config = dict(
    n_layer=9,
    d_model=96,
    n_head=3,
    n_kv_head=3,
    head_dim=32,
    d_mlp=384,
    vocab_size=1024,
    activation='tanh_gelu',
    norm='layernorm',
    norm_place='pre',
    norm_eps=1e-05,
    positions='learned',
    qk_norm=False,
    attn_scale=0.177,
    bias='all',
    tie_embeddings=True,
    parallel_block=False,
    init='normal',
    init_std_qkv=0.0652,
    init_std_o=0.0809,
    init_std_up=0.0933,
    init_std_down=0.0933,
    optimizer='soap_variant',
    lr=0.0104,
    weight_decay=0.0,
    lr_head=0.00897,
    grad_clip=2.0,
    warmup_steps=200,
    schedule='wsd',
    decay_fraction=1.0,
    decay_shape='square',
    final_lr_fraction=0.0,
    batch_tokens=32768,
    seq_len=1024,
    doc_mask=False,
    train_tokens=101000000,
    steps=3083,
    dataset='wikipedia_en',
)
Each number is 128 + 32 x the weight over the matrix's rms, rounded and kept within 0 to 255. Layers, rows and columns count from 0. Numbers have three digits each.

# layer 3 attention value, 96x96, rms 0.0653, rows 16-31, columns 0-95
102080109163133105137097128163152144105115157138184109105133172110080133130122125127113135125145133140106130150107126142096173109136122130123117105104156098122151135146124142150172171111100147103123119110097112117121139183107097128125173091143147155161127110172120122128093142153121114140
143136157153131139088126123123131117138105131156114104140111127146138114126150099094117131118125084137120153156130082107132127120091107153122112101109109115162122137149135162156165148163137124105139081122166093093122153116105113132090154084148135117106140093142159125117113120103110102124
121151170113144146122144169085135142123170139088106109102157099142121139157113171106150173156165114119099129076159164114168137157136116142142147119118137174128130156150146117148141131127114136099101136152115113130143138140128170106129141103112144109135136142129178136116112137123107141127
149140131151092139113143153171168106158143130151144144111127153138125122168082137123130118090107109137127106119151138140129120116174098147108105130112148086115091139136102123152104146157138076133146090112110119157135100120129159111095128101124143133151134117145134119119139159145113123142
128110150177115140123168141152148122106189146167133099103141109114115150134121124163132131135131148112131133139101146109130133139149103102113152147083112101092097132152121137110135128138176141153129109158138090125122076129116129116137143158073146110123121138143169154082145121158137093085
198106141143087124160100112122100119098132080140115141151107104119156104119120099117114122138125140164132115152129128199130116136145125146124134101151148099122151153150113120082113125154116120109091143130105146144143147134110149164153126142160129158159159141114145130088115147062124154097
124068140164119157113138102130082159136129129151128112136145106137111093121187153129135161148144100119090098154102099122085116136066125110126130132144103094133113107129144134094138123127148119133109164075148094111118101147107115163129116135135117116126120092109139132098086143112100094145
149116117110081104116150118133149135143124108109146119132084130124135101150133188105124097106119112117138131106093102117130102138139121088105134141085119120123117179148112121136114153146153138086075113121127102106111107093124115113135113120122126138111147126119122104103080088137109116087
182144126118116186130136117196145145112125133130152094112116143109142134162166148156162116107120132139175139094161141121172141117112108084143137109190134123135149149168111130110067143166120127151140101109100113132135133152138157160117132133126101115148113135117152168098120124079129149132
108128133102149121160092119142112157110150125144136137142142156155119130158141193125130112134146149165131152105082121125138151156107089166124160123130137166114126112136144123138196102104129123154149120098136129164146122104142101116134129186124125113101116163119141099111132137104130109144
147093181126073148139100101156145139102149104102143116107114133163114105115124127107122139110110181142126138106154159126131076163111116140147100149107155151140137135153136091114127108103127124111179112156143131096155141127118132137051118138086125112141131142130150100096118121126127059167
157134113142092090111089117109063163129097118146139117143148122113130101124123144185090131093108119125117094094130123131101184113151127136095134099108140135105107130109180127128128094080120112149143115121135093141129140130164122120138143139126129139105182149165154097093103096124111116117
125152150107106129108072137132120132127175105160114117158116152100122150115176142128132150128172156100146109163145138129115139126115146093126131127150151119107113145126185132117127107188118128145108065133119135152131121142102132104098124095118145107129129096153122148125099135121114101128
101141073112127126142097112157096164174163135101138147135113109119151167149145184112161113133120096169095171168141150098137150119154149155121150138112087097159149138115130134156093150088123089150175120139144143091141134148159160094138101127135111137119069165122135134119136064145136133151
124146108152164117125144126139151075139125155097138109129112111144140133113130142149134083151127140131132154131140101190120116121163113132140173112123111132104134103111147097116155091115143111112087120109108119104101103147123120117151111118120173127163086086135115136090155093147119122103
141158162144159135142128121096163116135162162160130128108167073135171147116127141103138133117099108135142142120167113139129106123099122113126139143133141109092142111155123115131100100123125115116082154097159109116123111141172126112149095168102106119123108107134160118116152112171119103144
# layer 3 attention output (transposed), 96x96, rms 0.0799, rows 16-31, columns 0-95
131173144124124112110108105123109104185146110084114107139118107124174121093141118119120088095126098122126105099127158123137133142105130096124155130111101150142105140117162120133138067091113146084126131112180168154136125064166149123131088193103127090099150132093113118093147107093146153089
143113113049141125133146113160099117116123144119149132146136083118129146124116143109156099128126145120146084125129121158142150125144134070092128157139164085130155091057120141102121090105112089141120158134094174133138141117185134131092129174112175122129104179122119128159118157110155155131
121078082143146077120113117164094135097075067143150160170075157126120156100143089139105101082109146146133155149109084135097108072105158114150119087149146113171115158156134143147151150160141106181115139107122140131094168122107102110126121120121119156129135130109057162114141101133121087153
114133145134128087119132116109116134131147139110117079156151108068109123106170092126147140128135102118108161104107149142124148137081155104149102145167110177154157112129164155124104093077120208100083159133135131107107129141156107119142089176090146128128088123118147131124105121093161157142
106088078045132122103089088125126124124122091109069086114106121104139111117140137102120127110138069131161129095123123196101124131119096100125101129153137149157155112075095170130149105081095140062087148150125112122097138084145152114104168102148148185126057109143094041135108128104129159142
089129155146108142122118135112140149191143120094168098083163138073126145076148167132175107158130117095165122118114149061142134133164145154142129154101121150049098114112155164141088159171160126115144111144117099118067146113137152090136096126081132135141069071144111120138125094120132106149
136178166082195124137103106080130110131136162119148135138081102091144182114066113094116095124095125147123104094136115092189115155160132144112140111088136134085176095125141096131155108130088129146132104196138154140143161106141123089110168059151115133078144174142122112144089125127125131115
109116080141142138147098141132089123124145125156088087122142136110107158122134100131117112139135112134110091133145156172117133127146121179153124116164120158117155111111128117114122109101127131161094134135136138067122131111135127150083130123106121169126070070136133117157139165080159139160
123150159111158100156160165132088140154125108108074150134160121121127124095117132125133115176146109160061106155113094121137155155108135139130116156097137120135133149107179139126190153100186149117137181131173142132165158063065145115155148158181135121096176148156098147139138150134148152172
164126143136147086131166156119152128127124122126077144115098107081148163142077090131119127099087043140108087130177101120027137125141155093090083146140120112194161110124088045111113171130137141140114125175143128073104123113098157143108107117139089181146183109135142155112139148178137138079
141157161093167119122125131127143149129112192140116156129088152084144158163132192150140121171118052137111125139093132178155159103140130121111152086101120155143154124107106213140124129141115127155118160096125110099092111106131133166145180110150123123123114139148139176167159105152105217094
097097140057147134202189165153208090112179096156158164063110121099128160141123101075159105157145071134094126149098115123098072117114141149193123153135151076146158135124103102129108132179183151127122094144163137093124128142106166118125075102124145137130094107052086147146113118101147121135
143099101098127093153179073171161110144091146109122083092147071110139103116099125099148111126120096148103152104142110150152129162140157170161130117079132118124108109120133197149126104117136103131137199113112099136082129151116126143147115144113117135127099139141150112137151120123100094166
151103148138185125071200177128158121088115109194157116116096155133133096092091109148094167099164165085093102116113090121101106082104138116113093144120145152110135139163121064119138094193122149119140104118126132168148129093099080141109164129143142097148239145181129166142119180107130096098
132157093165115123166093137111125163151135101140086115117154198135144139140101093154146153097140146109115108123086095120135094138140117152115113171116125112153155151141092090147124132100149186144115118155131102144177173138178151135149171140146093173117150137118161084127116154123118149117
115086096126128104105136161131123110086113110101117179128086190143077110158120117124113132138137163102144129144085117108132151139114137151140099121119143148186139152098129122086169142132164172141161078183154149134147131136109171140098193130184174149104139176135118139133096143112157176143
# layer 3 attention query, 96x96, rms 0.0658, rows 32-49, columns 0-95
143062131114094144130087097117121132166189186143061135120167124110164084095211129149126068153150162146121152118091073086104167107074093190093136121053192104076115077107148129076081091114150190114162173124109199165135104145115181093130143152067111163041122151193150083119121155106151122153
135155085171057089141107117141090095138078096106177151102069064174144071107148110120098093087087146054126143153184158141204164125130078129101112095088089166058154095177153183124149117176116081147092078043054103143121154129041033133102063108137113110103057168138132079053161120093067168138
071105161133161118151129137142063235145160149163100115111102125101159155051122164087160135114123129116127078181119176171131138119165093109097117157171090067169147115065148137152203100105121110099173183121120226206133081118146117099087164066113178106160148098181114121130146127046114124102
045171167094207122121125119098144100125137161128131147123122131171074186088111165167117153114107116147134156114147152156159067197052101076144140148134100139120161146118130139135106145085120172163067137174155140104161173089154078168166212104092188163123067185074151114149174112095090140169
163110135132163239138102157125095192079130060097165144162142117160163153082047124142136038158091143149090083221078072083117145127134107135107112115084068175059081158143121135137101161077009112141144187138173100091202098061150074165211111091098122099146097133134159115125065074144126121079
127192099166076124156120102158151123177126159148103112132174172133162135151138168139038165220148110149085111139174145056072131144124134084109149086122119159130060057072115119149127241126094147134085123158097101112158120144114066092165136082163129189172111165128026210135164152115119108133
133151113159078157076042072114153144095069108111159086125147155130083142151137070192122185146165099098172108107154055029101145136144101162131076100174132159125067148127111118135176058103197142070113141125166120139165116153085133160071120113033141163111150070077115162141135084157086128157
126141177076142162101084107097171104153084074162178155103030193078182081097145145118070102084143077163140112069101154099202145155103125102097122090120078183149149171107177092057070097099130109119191135126157090135092109108081103166118102067113120111160131092144099194104169096082073123060
175174126143113137036051160119108043039119110094122163087115128196205145046158134130133104095084168104161147093104116115052151075117091096117142132204207142112217145079136137186156132097121132161086119097147113114150146147091158089148124126173151129148114078097163166121156157144131101113
056116151164102115134135148139137173110144121157088158083112093152155149174190110138097091120120089107154130180074150120118129150128052123135136090085180164206153115093042154179147196177154137148144165156132101116109109076140200094119125154070142130121089085147135115128067154068044123203
143123158177133155147182105062103128135118099098082111163108126172092135113144107141127155071129155068164154097131182148116191084090137158120092106124108177144150142083169176205140174130094071113153127122175144199116103146130175148170125103166142199074147098162155138177165080149158133091
123084115186093111206200138111113145100162083101091124150134180167118105135131162157172129163096114103140157116147071178147135099151148065134104076131116106184097178182083180172139237124191077209094171058153186138118072129147093132124070149142086132197141070128111174185149131116130115116
086141110055104131126140159107112093132160169093070113050127119167145158154063162096115098134064137147169145161157179119061124117098151108099060151099088120122111143114237186092129152071145193104126201082131076091110161122116116127081122169156206104071154180153091195117110123109138148125
157128087100106130114160174137120105186128150090153202116178149143091167124080097118198135145072154072093080141151066109136165149132200095148203031105115133083116127099178112132134111061221072105141179119122095170151145086122142143146135053091075153174145070111150087078140198104091141224
180143121111102113099140114094018150110099043172197125111036120155103101158132192133145119164088093068094165053079116071162094131117110136124146134194098082145115106101167064195058056128115116149120197120129128045118143170146130031042217083150149079114086113115192164120176138117118117109
134138081100067109096180135152113114086155072173084114168129153139108103077128162086143169113173150130056179151133143128109121132102166144171155092118100105107118127114128110142098100069064161123132069087138095159173094062132168128072116094126181140132019127086140176126119156145152070118
119114092100143176159117106196125111141079064140129128072181186107104122151172155090097180174063132106066066150125055139050074089167172209133119121061087102156145138129119108125204100171085133111143073184120123107123131080138088175174110165126122103129094102085071126118208197123064135136
158128098087085150139116120166129100110154124065126194146129125208147147126125083116094126083073119080117114092156105110049168139169077143161151101135144133137102102156190078070117105084168179076185132152112132123125121121136197106157103072114127071092097134148082148118127075152100126042
# layer 3 attention key, 96x96, rms 0.0651, rows 32-49, columns 0-95
113154089113117167122066126118160149131126161058089082121150098131141038120128142123147109187167084130184153153085091124176174093100025124108159121095206116130121086077102165096081102156164179104211127123132189205139086134145194101156146137179159142130118148095148085151129108099153132176
087112139109101142110108096168184096085057098098205160110103105145094100103106183159138147068210139054178156164148168128192154133108162145164103106098152160041147110153154136159145114175145115215122132154158114145100216078100061144079066161156137130107170236123156112090159162050092096087
108067146091149170191105171150125162132155062224122154071090135169121147107083145124171146071083180059096130084095147190142102111132119126102093120117104102171170142054129152166112105189160122073200218088108130167103094128142153164120124162168142113131073105183174147112086123100119125142
107161131148135110103075142162094137193111116135131184115131126106135165124166160175104122090134096168126147110135122172185069097128146059121155163127075151169148101072114134133139153096124130131121164136167074040191125125164100080176160123119186100143082164117117133140153188121045157186
146102170215227201068124214143156183063112095053132193179181192188160140089092110164131115187155111136160082146077051098137104116158086073102090117102133106130071168120145102132153174154035090100172130066175111109176120060122076151138120127126118086150099135160113134094094079114130154066
110188133112051121114142118081179169126148124135079122108127169096178162158127097161138178207122177142138153105167126120095126153131085134095113107094097144136112093119151157099077171098076134118063107127112057124155103139105063157190122162150156150146185161063097158159188148097050098110
134212065163129106151142056111125147094121112133173152166166165130136163116080060098113139137132114129156111106176104026168113113132066161141078078150100150135117145168164103112161075151178149112139167149175101122166146100078193138072093143158182167164145106091120147153099121184119135192
115119194157126157141089070066144110071094105155172202106074131142179175129138162108090192054146144158114108107113161106136164093097124106120165083146093156137130112085129123106080174204102116165126163142125109135114130146138123108113184077144083160183161094079114169108096048127090100122
202105082207066142042101152082151122097136134106100138110115179178152144045165109123141154068071089117159162129078193099110208141153081085137130153142166156105147081105138125187121145068208153170090160149121122106118161101114096127176116119121134144130102106084172169126136183161180125088
056132124141150111160102095162129116090178103132093091123115103151131151164186099229115132070092046151118098156094131166163111124127090133141093078094180161195176212120086113117100158160152153153088141095204112178112160072113154181094141174088105150110097101120096151192116104101134127146
147135068147180117158119070139140162069160175103079065111126106096155154095117152110161124070100134164170109111116192172177136106126172134106194118151094176138143106142196160154141135148136119080170173096081119129163079095071114145095111135130119136103137131137127121120111082113156142044
126137149156105111178149186089117181145190124191081077081160127118052122094121113119123072157072136084127141137089138143132137135136187128093127044162151099136158159184041155162141174101111120159021187116151153125210125136171064122101061087113117120171168140164133104127120109118140120102
124149128100085163150108136131151058090091170137085134087126107174148168165102071104084114162105143120204144163205184173079189133138113076064086138135139142150066148101239184159147152078090142117129183095125176112090149079100140100130127144203205077126108162122080203088095146098120109162
100116120141158103113131165168148079138148096142100161107130156116113157130114149112221155145118214085117155131173074085158118096141110055144149027146140092108075075120158102077073084064196184095081172157099146141149141105187094177189093074038085148138119125117162084136153109098134144144
156119126125080062121059102080143159066069106172149179155077182182129130148097176158151096120127131101136166122071118126155116133164080064161133161216092073130201158146128086189086037115133102100107114103089102152100162130128145080076149091145137137212110147107123168156168134181172076140
125093102075132129098172106147049144090139117138118147081114177127137133118148081143131107061093168092121167082142063100101125167142148145201161134164170123079138102136158120086104120113079106085181096075096138070159149087139165087126185103153168096159087171122119155182130113100110097088
083123115141088175154114129156177136117121114189131139114123108128062160128053108137125202142195116126106063139133109122079063114210169165195126107094124161146102138129093139168131099149132128104107028136070121082069090078159133195156144168115093160139085132106093119161143183164147179148
084103136152079151134073102133112096085107102134102108128140114187142137130168133121132119065129162087144128127149136027055126134129155106163126087086149144157087162130232066105139066099118191079158105062161131142145108143101176122173154141174087088111169101105148154090087131156147103079